Each number is 128 + 24 x the weight over its row's rms, rounded and kept within 0 to 255. Layers, rows and columns count from 0. Numbers have three digits each. The size before them is the row's rms in percent of the matrix's.

# up: layer 3 MLP up, 1536x192, rms 0.137, rows 523-554, columns 96-191
# down: layer 3 MLP down (transposed), 1536x192, rms 0.116, rows 523-554, columns 96-191
up523 086:088138163151140101124151159183171100120160099124169122080136148124061127164094114131116115144120108124185104143119151153124144112085156155164119158089148138145133143161108135139153154091159109162136146159143133136140149138174105138155169119143107099116099111121135106140173166128106145123
down523 063:145099112146178109163105065106142160146100091117169116168125122122090136102122116158121146132132161147115143126119128132155159111173110108130141129136115177141094137130061128141161115165113106148115133134108135126082112125099128150131085147128133099145120102151123166122166164127166147157
up524 104:156114176128099130153117168163133128137133130116144126087128128109110126101108120169127118139135073125136067119132118145096107140120150154129125154102123096102145145113166095132148100133163101162093152121114104169185143102155126074092151119122129116129144122151152093113118112131102192141
down524 097:104119074130129113112141123112126189132142162141105108140130121124104133126119093125122115138120133171155121161087145117142103093113087147110119095116124116140107104139080117115122119116121195104115137136145161093098117074128191118131131136118147151129124170183157150050139129106116120100
up525 115:149113120137097128120178153099147098136111130161162118104116151160098166106108082130094157138134106119113084098113131137129120141128152175135118111156116109129153140138115150157130111071182121144138183150143128163117177111163119137146192129125089127132131160127133113127158131166120166167
down525 121:100124171083148118137132118137104122137132122122136141136122096117106124139082105103158134093155132153120128111153117132166126098156133169157157140125161143116130097089147130116083144118120129106149093139096065178081133159142133144127139102157136125107120116136128125159138134104141145128
up526 065:117125108147130116130171164143142110157161112128169144117146124161088183141127115148111180114111115127144114129083117132147147120129145148168110144106139154118133171141145124117141125085146134140149135122176126160086159160138113124139152081123115104133116129130126153132151141091088172159
down526 077:153114171120117103103121104148166104075102157112103122112139134133123106131173146101128099161139141130114164125174178162108096148135137109147103120143121127160122110116138102123146117152126112154116125128124139134129128130077137144131135174141098083142119127116135100119136139137147118111
up527 105:162140095162112113108111141125130075169141146138154131078167109127119147147107110170111130104162137143123095105108137116112150075113130111142125169150153133120109113125134128135158111114140117198145124129140117180158129130133141107145134122120106130142122107128140133143133118125145190088
down527 103:145135158151101143074140142170093157152083156144154125128118154108106127099098130121113137138128100145125116089138175119142100124131111136115116151154109086107132157102117130111133096143107129123128109119151104163123173156141137093108154096105097108098133134110183142135176142155169147150
up528 120:130131105151113143097128184138157114132113110124139111130132122124112136140101125122077135109113103135140119128114151143140227142088131151135105159107133178132153165123137156161145100112146110119114156146151168164146125107156085103114140132156112125170111120087144109136125157124128136132
down528 127:128120128113143119117134141098127122130147096095133128133150102127075115095139089133082113126108117120136115118135121138147171088160151145129112143126155131150175099106129111122133099127141130116131146161110109160132159162160099093114140099122132146141133144124151088133142152130144155115
up529 107:133108115157126112093155138170151134122128083177124112115165146184089148148143102135100140118110103094177111185112152119111177129110135178163123158108151144142159134138103121156178127114162114141129163162145140102124139111145119160144125123112142118124105127116152100124109148134111125145
down529 106:098093125079094144166074159112118125156146094121126110160120123129059128112134118140108130120085141123145141131104101106123170114108136148113141140151138135109156147135142112148104092113162161107115131098144144171118142171106158132125125087123128113145138162105157093118138148090149137123
up530 100:138104098124132151105125186114116092121120085125131133122144104113111134138027138138119118122139115123137133109101133166133154161088135149132069094083132138130179145124139136173116134118131124131150160171138123126100154151125127134111124108140153090152121138091091104145120104134103131145
down530 107:137131138137143132119147151142097090118147160162136136125125098115109111162153124110133147123145155145098088125110163148112125096174139141157153142123116080098067100156148139160137085188112095160138084103125116172063135091120103146121106140160136075121106097113128129115183130099119153098
up531 110:137154129131127110113155123147136132116140141121122138087132138151121144136106078125121160138157102141145098089130184123153143102139137127138139148098105154114121110183163121092190128106128108165134130137114120170131123178134147151126126119134105111113153155092105106112115145137134180092
down531 104:118181159116135125125145131190122127164101083163083130139118129160103140186140150087147124139112135115141121155097156142107134141141113161125118105095101092125108074121106104152142136089127127118093105153104134166165100132093138169133133128141134153098098144130133114133141143148105129129
up532 104:073136132155147125125100108138119119130140127129169110118141147112116128114129136121137109130116151120119135141149099132148160098088150133163116114144132144158145151141086132144127171115100115152143116101181099146170100094138129176116137130141124125176086150101126120133151107162071124134
down532 101:113151110141135121133119082150142108157120128117095171169127139119121124122094131110136113135175129128095082106104143126099111108144148121131172123147110175099133102128171111131103132153129133123150145138128122141137113107121149128095138130161141134146154157195153157087171160130177136096
up533 088:125122099128119124123105137154106086150135105131162131130142167137109146164139127118123134121115142106134119122122086157145184144152178134131104123092117118109139141123154128137120135137124119126122119151120129124182113125116090077107125118138147084110127128109139133174144109122135122105
down533 088:152107143154125165132141120135112156128160106148114121132141088122127136111146136126156102154174138161107124096124140114103119091102100129146115128158112144134146117100086121118167105160088106074152123133127115145100160102090131121117138151127111120136132105105116185093113136148118130133
up534 091:171085081111105093130167155104145149093118109153145146136112130173111161119134085172130154125112144079121093095110165121119116151115148127126176122130146095131111153152103137149114115090143145144147168154139121109111209087142137115166147117115130101136143144117126131111153126178114140150
down534 105:124152129131097152165169158152118116143137085167144149106118096151142143080125099113148110148135128135109090122116114096158126140136122132130088143106165140139160119102111078155129111107134140108105104137090120127184131141114141131119103107134091139112144126155122123145143106101126148179
up535 076:130135128118125123146173151114171109124133085146176139092143128155062151177109122158093143155130105126151134150095152146112131120115166153170093149082129120124145138150122128132150147079171105160160131128140138136151151139152108113156152112114111103109108109095155090125116154130067147112
down535 059:111141104154160127078125157110096111122096134144158106150147162121069073123178117138103118153136146155134140151134142124119180147106120097099126137157176127121105131137144125138110146073136118120106131129167159123087134133138121124086097130144143112149076105119176116140144129121124142109
up536 105:101112106154125094140123151158137079160142096145155127073159154139095155154125131122072143141134130142127132129133125155137166111138182170152108155095117141118106145106117134146152118103177125137152117147174155144133177120163052114128154114154119102142121111102134133137175149091131149141
down536 082:128122143133141133149155094101099117109114161146150132111072110162112131114121114136164075143147159137108115124096138107104131153173110123117101105172129133092135130170095124162150120146077086097117144137109160134137086162098133130157123106142140143105130106106125157145136121184090136094
up537 100:148122112173081137094159181094163138111114096119162107146123144103112158129122108160116125127133106110227077109102143119136142115111120132123122149155157170142140139107097129131157121087172128099139135135122166166130130126106108116160158144160085132109104143103128105114143134157130119126
down537 105:152137161178112104152140123100125096120120102149144135093140097144065099134126089137114119094149123124186109116094107126132124127116115122135130136112146140141142119107144156102116120103130143164124126151132115165154147146127090076149110127134130124163169110136126178135110159132082147132
up538 102:142118113173104084167099110179109115137130148117162122079157135140109143142111137115138109122173153103146120150154098145143154098127171130121111129140123124124105119117148129114145117097174146161130114122158139193136125147117143095118114108147129111139138125116134123126133116136132114108
down538 090:091131128132126138114165176150147135123095128074141112149128080142149113139147136127111116135069118137113140131111116126106110171146105123149183126128129113109155137181121149133136137157079110069094134107157152139148116110111108160103158116151162190141116125086123121129128154148139145117
up539 096:128135102152116126157104129144137125116147122117107113064148126119114131149085155147147114128143154158127146161130129129106207121104132156151143126120139162129095115160073163175124152112169104158166109129153156146138102136119138139104105143142135090166141125050120163141134109139105116097
down539 101:120102130085133133121136124128140135116133059119089121168141135119125101112125099097117116104128093134107108126152132115122122164205104113128097168114114176128161117100127109117141099143120108130125160111116128063112074079094132166136153122120175165104176152164126151133171141134144115132
up540 096:117157120140145117084130113125156124081122130134150111129121107148122119159148123137065131115144138124156107114137197115163146144111135164148139135160115133144135170165125113125142113111102101119101139115120148095135122102149109174126114124107112158128112148072085119114139181149074125113
down540 099:085102146180126148159145161156117085159153136121161099141116177100138097133129111123121141111130109143158143089135133143151172121103156137151180092127111087141133153087133122141115158124134153149134090147152108194094145103133156101119114121162122137131125043098108145129158140113170152140
up541 104:103154114141136097150149145146152131101121090144149118118121149154097137154105118139132140141115086114112095117102148143082129139107148130169098128101140134137169152146105128139164136117151114164111137161147124102139175145151092125163192130139108105152108129124149118143093152153107161142
down541 073:132137148079105120120080140114160128142111170100146160138139099115073125134130109151121121160167142108155150137163127095108127107129110129102109157128169104108141095128132105111132159122125090118135086103142103163114126158096144163117126173131092141139110120128102098105154159075107113147
up542 092:127144134134098060153116154112138131148121118155154108131117151192107123105124107109115121095135128101127132110130142147137131141147150160158139126136113106111100135130158131121110137102153146088155131121154150109131128097192063102122125098145134130093125140111124117108177132140122164144
down542 093:163112102130143143097112130121117160127106167129128144121114139075098102129109141119152115157115107140145150147103122125148141130109088095132155116135072133122093123165126151125130094171076143144120146126078111126114106105082156128124114126111161128145171144142089176118114143151159129118
up543 082:149121147151126098096140133164105126111135133151143117159088183129105144111134110128119118096146102100164140119146127194122127111142136161141130119128105138144155105128151118091121112140133133113119146143172107133155168164180119116128132117159147052108169137128103114154151139125124179123
down543 077:131136126134148122157113096127087148120124139088123110115141131114099122115175131135152144174127131099151164128117167119107077132130132084161158132173126144110059135097179148139130121107147132133140139114158158105140141105104116136131142125137136164156127127129138134053134114127103092097
up544 099:163144121108179134127151159137145147085116078098119125124179104166115129136097150117083154125127134130170112116129133135125116171101128148141122109105141172125109136191115092114140188149127148106126156157116133113172113156114115104142122124124138123124124119094118126090107118134109116121
down544 105:181124119164152149102119094119129168128092173101129096108107093112127125131109122111125142130142123111080153097138139126118092119137144116124170125130104123133140128109108140172121154133161122106081087126115114166121102149155137141142139156106134134133169088135125125148105138129140164156
up545 106:094111129118127106096136183126127149111127132106112129102144134134115147163138139127149115128121078106157135137076131080097140124110145111113169198142126121105129112078152128142137133126146143142115113109127124106154118106150137115134131114141135118072117123155145102131119121123140149123
down545 104:086148140109086137152121125140141187155096114145115145130127086149148107130129100106128137098109137126107118096138109128146152111125204151100129087136125117117081131113177139112118130187130123098151146152109098082086113156148154140141126127094111150130161149113144125127174138102125139120
up546 106:151131126144109125119142134112152130152135123133123136104108118126113128109119136179131122152127104094117118146145131136105140133134124144143138099128162138123151117152177155203116084081183102123115173139121138161098124079184094158098134131105130128167142163127134088145101102124114131131
down546 105:159166102130147096133176119134116178109138103107151129158112123129112155167121090130062132090138155088153117098114143126166161133173146101116128164122148124110122102091177153131116137097089117076147121105143131158117175158139135106083150138138118111129112153119124159140130123108147124139
up547 096:139120114124104135110111132140127172109147126157126115110121114148100111102112119192134134116154125123205100141174103138143168050115104116119105180144125173124155116131138133106164150119138105136123143104175129173132125140109132110102147126127134132088083143144138114169161119124131134119
down547 103:159128145208116130147123128153142139122134125125120091140153157163121088131128104143147123166141109118137097136089114162127174119150127146159120145129120104106151127165136116121119107138110138125094120110126113101102110175105130112134134154159124127148164148084113159137128101131142123144
up548 103:141117080125135127105112157144118162134093127142170135079158142142106132124110133132128110113152148109138087135150112141149159137115109119143091135141100135135158128125067129152163122111178147156140162129153140123105141137104147133158106098169143064115118117131117136178159095159145156084
down548 097:099100149121128165119117142124132084146116136077129131126118110136090140167090101149155135140114141136121124118114147101160081156188125136114120112170103152112105141136129147136180160124121101166164100104115160137151132120142157130146100140090137137120109114113091169160150147156127129115
up549 104:161121091117122129131128116158114045164111126123139148108174130142113127122099088130107116141168128126115073142156112149147122105096172158162114166112109112112161127145134111126173071137154150113111151135111159166127118155098096118114131109145118114098129159126083136158140143112129106161
down549 105:128135133122130094085146146142093131164129150123165130134150162133127099147132124106152125176113117122162117081160134080126122092085132137139092112127103123122135136153117122097138143092128118147133147099093152167129101103092124201178158095131104071106128118155094144139155124100163124186
up550 108:121129128153135112138155154130158127117128087139160118096155157155101169153093105135125137125118084100138092116102146142076135116108151153155122148098146146131152139140130154156168118110150105148115144170122127084148156141187094132146164119135108101124104130124124108191126159125114134143
down550 080:178129122124146149103108122112154141185076158096137167124125090134082151141197144144125128108119151141107149130132115122074121121112125105148136132110153135094144095111111165160118154089125112093097105105134153153111132125102155133109139168107108092157099148107143125131106150079110121134
up551 088:113137116116112166158178147077197161140132121129130108133102097125122117116148117165125150185092143133108107113128139102102137103139121111125127120157158109119121125119110153207147114122137084118141087141108143124106133078141108064114175144113062112160144136109129080118094121141143107087
down551 087:141142130165105163071116100141081111146128135124143126119119111169114129130110096062102142115185099130133120125126135179187142083091154120152149082100100149136132112175111116080146122107148104135150150118143079161140115132128105126183104131131169099109107144144126147143121138137103139112
up552 110:117117118150144111113151144144138098153100114166129121112143111183106135119098144162140138094151170143130087188112136164117124079072155099165120155092126156128149096139088176154119121123178133131127163155178141115089172130130121122115135133105116119113119118106133118147176132112134172148
down552 090:166108145099191116120131097129081122133137084169131129086110163161124122112138103116130171138151117139118150125089106168119122115172124095115127150157145112120111118125140136118147134128079151129136137129138122096142103103154196113132131148110144124145104121155116123106114133162142112119
up553 110:153152111147131129128141142131137119059116103102147114129139151187117151137114103159089144130135089119147090145117161142107130140069154109164103170109151140139156144117069142101153147086157120152075133148131140163122166177143121097138142130128115115137099127094124082117137131106105150141
down553 132:143097159114134093129127117118154139184124095115136134135118100098046112146167140119146113146096173139153134122115061085141129129158131140140173141130103120105124095103179121129104106138102143114132114135106106117146099100127101113134115101118148131133168123150142189127101149109131113106
up554 103:146160089100121129158146138113124093171132161150147074123183171150116133118070106109082111118104109128141132091140112144086136116124197168134112132099152122122155146107150109140150136123154124101146150167134123135148144155123098142120146144112122117157113206129078127152117119096134131099
down554 106:083135171183120103111143144172138124133142162151171128129164122155091152111087107130093113108110117121121121090133083146128151142121167157134168124103106123122146139147149126104122132113184126154155174157112149181156142116104121172092083109108134172139128163134126116098109136137162098135